From a checkpoint of a small transformer trained on Wikipedia: 13 layers, no biases in attention or MLP.
Each number is 128 + 32 x the weight over its row's rms, rounded and kept within 0 to 255. Layers, rows and columns count from 0. The size above them is the row's rms in percent of the matrix's.

# layer 7 attention query, 96x96, rms 0.136, rows 0-31, columns 48-95
size [ 82  92  82 102 103  92 101  93  88  91  83  85  90  91  83  94  81  79  90  84  87 108  94 102  99  88 105  91  89 100  84  89]
[[ 88 118 100  93 170 124 192  95 149 119 123 109 137 184 167  78  84 109  85 134 128 122  76 112 124 187 152 121 131 141 172 117 216  72 157 137 172 105 162  84 135 140 135 127 122 119  72 185]
 [146 123 114 135 152 166 137 149 191  65 143 148 144  95  85  99 115  85 124 141 117 112 147 161 168 120 181 142 170 133 147 140 208  89 140 117 106 185 128  87  78 148  85  97 107 177 110 152]
 [166 164 128 164  57 174  38 130 164 119 168 166 122 139 152 115 159 174 169 126 136 107 126 158 171  94 163 137 161 127 136 147  75 108 122 161  81 159  93 168 192  75 140  83 116 171 171  81]
 [162 108  90  87 122  86 121 113 128 165 179 104 135  82 123 156 150 169 169 130 136 113 126 121 129 136 144 112 129  96 162 122  52 111 127 184 135 153  95 174  90 105 114 109 146 104 142 109]
 [111 172 126  78 190 103  97 124 122 147 134 100 178 155 143 118 144 149  81 152  93 143 160 140 161 144 158 150 100 102 167 171 135 120 118 135  99 154 140 144  90 122 133  94 136 186 102 162]
 [134 129 116 120 114 121 184 141 111  95  97  78 121 102 123 204 102 157 142 115 168 134 144 166  77  98 103 145 100 170 125 145 138  84 148 103 104  68 126  90 145 108 143 141 116 134 164 140]
 [112  89 133 117 154 125 193 118  91 106 109 123 135 125 112 179 128 200 187 136 126 134 100 118 113 153 145 186 152 139  77 134 145  93 122 102  58  78 139 119 102 133 150 193 154 112 211 102]
 [141 129 110 154 139 193  86 143  81 137 159 132 153 151  96 209 114 177 152 131 110 156 135 120 157 153 118 107 144 116 168 103 120 202 113 107 123 165 108 202 125 151 134  85  98 209 126 127]
 [ 84 136 138 149 151  62 110 115 123 136 128 105 126 128 118 155  80 139 107 145  86 100 181 108 160 134 118 147 149  61 102 186 124 185 150 107 170 136 141 159  93  90  90  95 166 220  84 153]
 [165 150 132 182 195 178 139  96  87 176 134 139  85 139  83 155 115 181 124 146 141 142  67 161  99 160 108 125 141 111  99 116  98 159 173  69 117 138  69 183 173 133 118 102 133 102 112 129]
 [107 123 126 122 184 187 125 101 126 132  62 134  81 156  71 134 112  75 148 129 102 128 153 173 127  98 157 123 100 118 126 106 157 127 125 132 150 152  79 105  60 165 148 103  99  75 128 152]
 [147 131 108 159  84  87 142 132  81 213 137 104 142  97 161 120 170 102 159 106 155  71 124 146 115 118 121 121 138 178 168 137 127  85 119 140 120 128 202 106 173 113 149  45 106 174 161 170]
 [124  61 111 144 129 122 129 156 157 160  95 100  70 130 146  96  86 165 143 178  43 162 137 166 172 117 161 159 116  96 136 152  85 110 100  85 180 191 149 134 108 124 101 121 125  70 149 155]
 [103 152 109  87 107 118 163 124 156 100  80 119 119 149  89 156 147 164  98 125  81 126  84 175 115 166 161 151 128 104  81 105 126 172 141 148 141 174 165 115 134 116  87 134  70  95 111 126]
 [117 119  96 173 118 120 141 113 143  69 163  91 149 188 150 168  76 105  81 120 102 107  74 134 180  98 130  78  80 163 136 159 167 179 150 128 117 135  92 130 163 106 120  95 139 150 163  61]
 [140 115 145 186 153 134  56  97 111  36  86 143 109 127 159 195 130 133  89 109  90 119  89 189 113 126 107 133  98 110 145 161 135 139 156  82  87 118 124 138 149 100 147 142  95 171  98 111]
 [107 133 133 174 104 126  94 117 159  90 165  81 123 185 122 137  98 178 116 127 131 167 107 102 134 120 156  88 133 167 121 120 109  89 125  67 117 110 100 119 168  92 225 125 154 128 126 127]
 [ 58 175 171  96 199 231 106 116  87 160 130 152 145 139 140 138 157 143  85 105 132 166 114 115 131 142 122 145 146 119 137 169 205 107 101 145  80  81 144 114 143  95 172 107 142  87 111 129]
 [150 135  79  83 101 137 143 146 128 146 170 177 158 119 102 130 134  84 129 100 140 119 162 144 172 107 127 110 136 110 169  95 123 173 111 102  87 163 166 146  96 159 118 137 107 166 127 116]
 [179  93  82 139 112 103 138 107 157 126 138 166  84  77 105 145 111 122 119 186 166  84 141 171 174  90 133 145  87 103 123 128 100 125 151  87  69 132 164 162 168 172 144 192  96 111 110 113]
 [150  85  54 154 129 131 171  72 112 118 168 176 131 107 129 104 143 168 131 112 153 118 116 157 169 133 125 107 119 134 118 110 125 130 104  94 104 136  76 175 146 137  78  87 101 136 139 121]
 [ 88 134 149 116 156  84 161 143 132  66 104 108  66 111 134 101 112 129 113 120 104 154  91 150 132  83 143 186 119 165  81  83 136  81 130 163  81 152 149 118 113 125 130 119  70 129 121 105]
 [ 88 161 149 146 106 131 167 174  99 127  97 103 129 113  92 147 110 154 188  76  85 164 101  91 133  76 107 149  94 211  75  95 163 155  85 158  86  76 162 135 156 117 128 152 100 148 175  93]
 [123 112 150 158 133 136 142 160 106 116  87  94  95 156 156  98 123 133 116  71 111 149  68 159 107 124 150 152 130 123 113 119 155 162 102 111 120  62 105 140 186 111 132 161 164 128 140 107]
 [ 85 125  93 144 131  94  76 143 136 122 149  67 124 101 184 127 110  79 149 172 119 129 153  66 205 129 108 102 112 108  79  83  88 181 135  87 155 147 134 137 153 158 108 115  84 139 112 188]
 [119 122 164  91 153 104 116 144 163 151  91 126 101  72  89  96  98 120  88 129 152 125 129  44  82  79  88 139  64 158 165  80 143 155 163 167 198 152 130 120 154  93  80 123 106 132 116 134]
 [136 134  97 149 147 129  95  94 188 116 155 118 151 162 213 149  83  72 150 121 110  82 164 118 190 150 157 141 113 147 127 120 146 167  86 147 102 153 158 150 167 117 112 114 118 153  94 121]
 [150 145 123 134 156 110  21 159  47  75  80 156 130 147 127 131  94 110 119 127 157 127 119  91 178 169 134 159 119 110  80 183 146 144  74 123 109  91 127 124 157  67  84 137 132 140 131  90]
 [115 134 139 175 136 126 144 115 178  94 107 132 102 141 116 166 131 106 199 146  46 123  83 110 157  98 155 136 141 127 200 121 125 148 154  70 171 132 105 125  97 116 133 143 112  68 144 138]
 [213 120 147 116 113 113 142 154  98 123 107 157 108 118 100  85 160 162 116  41 145  98 106 130  86 128  97 164 104  95 123 138 114  79 130 159 113 137 143 109 124  84 124 104 112 164 120  71]
 [140 140 178  58 167 152 126 119 153 159 104 118 140 127 113 119 138 141 139  58 149  94  86 100  95 127 138  97  54 133 148 169 157 145 122 174 145 147 157 126 189 137 106 141  93 132 157 133]
 [172 103 115 107 136 108 115 124 147 136 150 107 113  94  98  93 111 164 132  58 147 138 179 126 194  98 138  88 124  99 131 113 131 148 144 172 148  96 107 176 138 145 171  99 132  78 158 117]]
# layer 7 attention key, 96x96, rms 0.132, rows 0-31, columns 48-95
size [ 66  80  79 105 113 102 107 101 109  98  99  95  98  93 100 102  86  82 103  86  95 102 106 115 101 106  87 105  97 111  96  97]
[[128  84 143  89 128 123  96 136 121 133 124 152 159  97 119 125 113 138 122 111  38 196 148 165 138 120 183 129 133  75 128 125  93  95  85 182 142 164 144 115 125 105 120 115 105 151 130 190]
 [126 149 106 193 207 114 128 118 131 160 120 118  94 130 150 134  84 133 137 185 113  64 120 138  88 137  14  93 145 156 149  83  86 124 126 116  99 166  98 204 165 120 119 127 133 118 133 101]
 [104 110 189 138  98 131 143  68 146 101 111  90 128 128 114 105 182  85 114 147 146  48  47 180 113 123 173 185 128 172 113 149 166 146 167 147 126 133 155 142  97 110 114 117 159 161 117  70]
 [156  84 110 166 141 140 105  89 191 155 129 153 137 102 141 101 148  86 101 149 169  64 144 161  91 122  41 157 144 124 166  93 130 143 139  92 177 181  88 175 163 132 101 102 120 125 170 153]
 [142 124  95 124 196 129 183  90 173 114 163 101 149  83 115 135 114 101 161 119 112 116  99 129 139 106 146 149 189 101 176  95 132 104 128 127 141 108 108 125 132 169 117 150 134  64 206 122]
 [118 151 155  84  63 125 135 122  91 120 123 115  89 182 159 129  93 183 143 147  82  88 164  96 139 173 140 130 127 137 127 162 185 170 119  97 130  89 171 112 111 116 185 216 129 162 110 112]
 [118 149 135  81 144 148 166 106  90 100  90 116 129 196 161 139  85 144 124  73 133 176 167 149 126  90 144 196 132 154 169 181 127 148 145 148 152  43 158  76 130 111 150 132 147  91 124 119]
 [144 161 163  89  90  84 157  99 128 100 164 148 122 111  57 119  91 175 124 111 116  52 124 173 162 152 119 121 158  98 105 151 135 131 154 103 127 145  93 169 125 198  96 115 120 125 145 137]
 [180  99 124 149 142 142  92  88 176 167 163 150 152 152 163 155 151 136 152 124 142 146 152 134 165 154  68  92 169 120 142 128 134  72  90  99 225 113 112  79 143  89 134 123 171 144 165 120]
 [175 130 177 134 112 107  58 131 147 169 130 151  97 104 172  79 145 133 164  76 109 129 174 152 127 114 121 116  89  93 153 133  88 135 163 103 113 130 115 160 151 134 177 143 170  90 200 150]
 [ 71 176 135  76 132 119 116  93  96 117 139 179 122 181 138 115 164 162 117 132 140 129 118 119 142 136 136 102 130 214 195 135 104 135 159  93 169 177 129 148 151 188  60 136 148 115  86 128]
 [183  95 109  92 114 211 106 151 134 138 155  99 137 136 121  57 129 145 154 189 146 135  89 192 127 143 142  99 135 117 149 122 153 124 110 148 110 179 136 105 141 182 136 170 111  67  84 125]
 [131 115  94 191 131 157 163  70 131 137 152 132  90  63 151  90  81  95 181 140 114 132 150 167 115 150 183 146 196 143  97 163  90 161 109 130  89 109  55 116 146 111 121 134 128 132  51 154]
 [149  97 145 172 161 127  94 123  97 156 116 110 140 116 133 123  98  84  55 118 154 115  68 123  89 132 129 167 140  95 131  84 104 133 132 135 109 109  65 152 113 166  98  88 114 158 116  75]
 [ 90 168 128 136  67 123  99 140 168  47 146 167 132 107 106 177 166 124 169 131 122  92 134 101 174  88 171  71 126 164 164 128 118 136 110 103 157 140 124 115  45 150 184 104 113  87 120 103]
 [ 81 115 150 109 142 142 105 131 141  86 122 185  59 102 164 194  99 163 167 134  86 107 118 140 149 157 122 175 133 101 169  84  93 136 146 136  96 156 115 103  79 116 108 156  84 130 103 100]
 [115 114 151 121 126 143 127 173  63 102 100  94 171 149 141 147 125 152  99  72  84 182 103  83  95 117 167 106 116 144 120 171 134 168 102 148 170  84 137 110 128  91  82 121 149 115 111 122]
 [148 120 186 151 137  81 118 138 119  88 162 200 122  94 120 173 141 171 128 157 103 187 152 101 187 104 137 113  97 172  91 142 114 130  84 106 147 138 139 103 133  68  81 111 141 124 132 112]
 [143  93 108  74 147 171 132  97 179 150 126 132 124 106 122  82 148 117 183 142 160  73 135 144 132 143 137 165 133 117 168 144 109  75 166 163 101 148 122 138 170 218 131 118 142 122 156 161]
 [136 169 102 109 152 109 115 168 182 133 144 147  67 158 149 185 137 187 123 135 139  72  99 109  68 139  70 107 119  87 118 118 139  52 148 144 159 141  73 165 163 129  99 142 142 121 151 157]
 [120  61 161 123 184  82 137 158 132  73 157 136 157  82 150 134 148  84 108 111  97 131 102  96 165 136 114 143 149  91 101 107  45 131 137  84 118 150  95 174 137 175 104  83 149  83 163 148]
 [ 95 110 135 151 124 132 126 195  97 173  93 128 104 172 206 130 105 138 133  78 130 167  89 134 146 139 143 148 155 138  90 152 124 114 142 190  82  58 171  96  57  88 154 110 118  88 106 135]
 [108 115 121 112 170  97 125 137 116 211  70 127 149 131 202 141 133  99 149  90 169 126 138  82 158 130  76  96 141 150 143 161 192 108 161 116  70 106 139  38  74 127  94  76 123 142  80 149]
 [100 124 149 136 116  75 154 106  92  76 131  88  98 172 128 142 122 168 146 117 100 148 154 155 168 131 136 162 112 110  98 158 142 133 102 118 105  93 140 162 104 127 184 152 143  97 141 142]
 [ 49  96  95  52  96 107 108  93 132  77 117 104 126  89 139 103 130 155 150 175 143  87 104 139 160 180  68 128 117 149 118  61 117 141 142 123 151 158  76  82 114 125  85 195 141 124 147 113]
 [111 100 157  77  87  75 125 113 108 101  67 113 112 110  70 126  99 107 119 168 167 158 167  90  89 171  85  94 161  92 105  86 162 144 135 184 169  77 104 121 123 144 123 163 147 175 112 130]
 [100 178 107  95  98  96 106 125  93 129  63 123  89 106 134  74 105 102 125 139 155 121 141 103 100 176 141 162  71 145 229 128 150 183  64 177 178 129  86 123 101  98  81 142 137 118 126 125]
 [169  72 174 112 123 175 157 106 120 107 123 151 146 102 120 123 145 135 151 115 173 172 180  54 151 173 119 119 107 136 105 148 127  86 161 155 132 146 128 123 119 150 106 131 216 102 137 129]
 [ 83 134 120 172 166 132 155 170 142 103 172 132 158  80 145 150 164 183 161 169 107 163 111 148  64 146 165  96 127 105 157 126 132 162 144  91 180 108 106 117 138 143 102  98 105  70 134 208]
 [119  95 113 147 146 161 112 128  88 111 127  66 121  77 129 135 220 117 151 117 145 130 109 144  95 100  86 113 160 141 167 144  68  65 100 181 115 104 194 110 124 133 100 111 148 154 189 119]
 [ 84 118 119 117 166  97  83 158 136 141 150 122  91 102 151  84 208 123 114 141 110  86 192 146 186 151 112 121 141 127 158 146 164 150 134 129 130 120 130  91 103 142 123  84 222 156 115 141]
 [121 116 128 123 123 129 129 112 130 200  82 120 128 126 160  86 159 157 159  88 143 131  91 204 155 118 132 150 153 128 147 190  89 112 120 146 143  70 113 118 128 183 114 128  65  85 134  96]]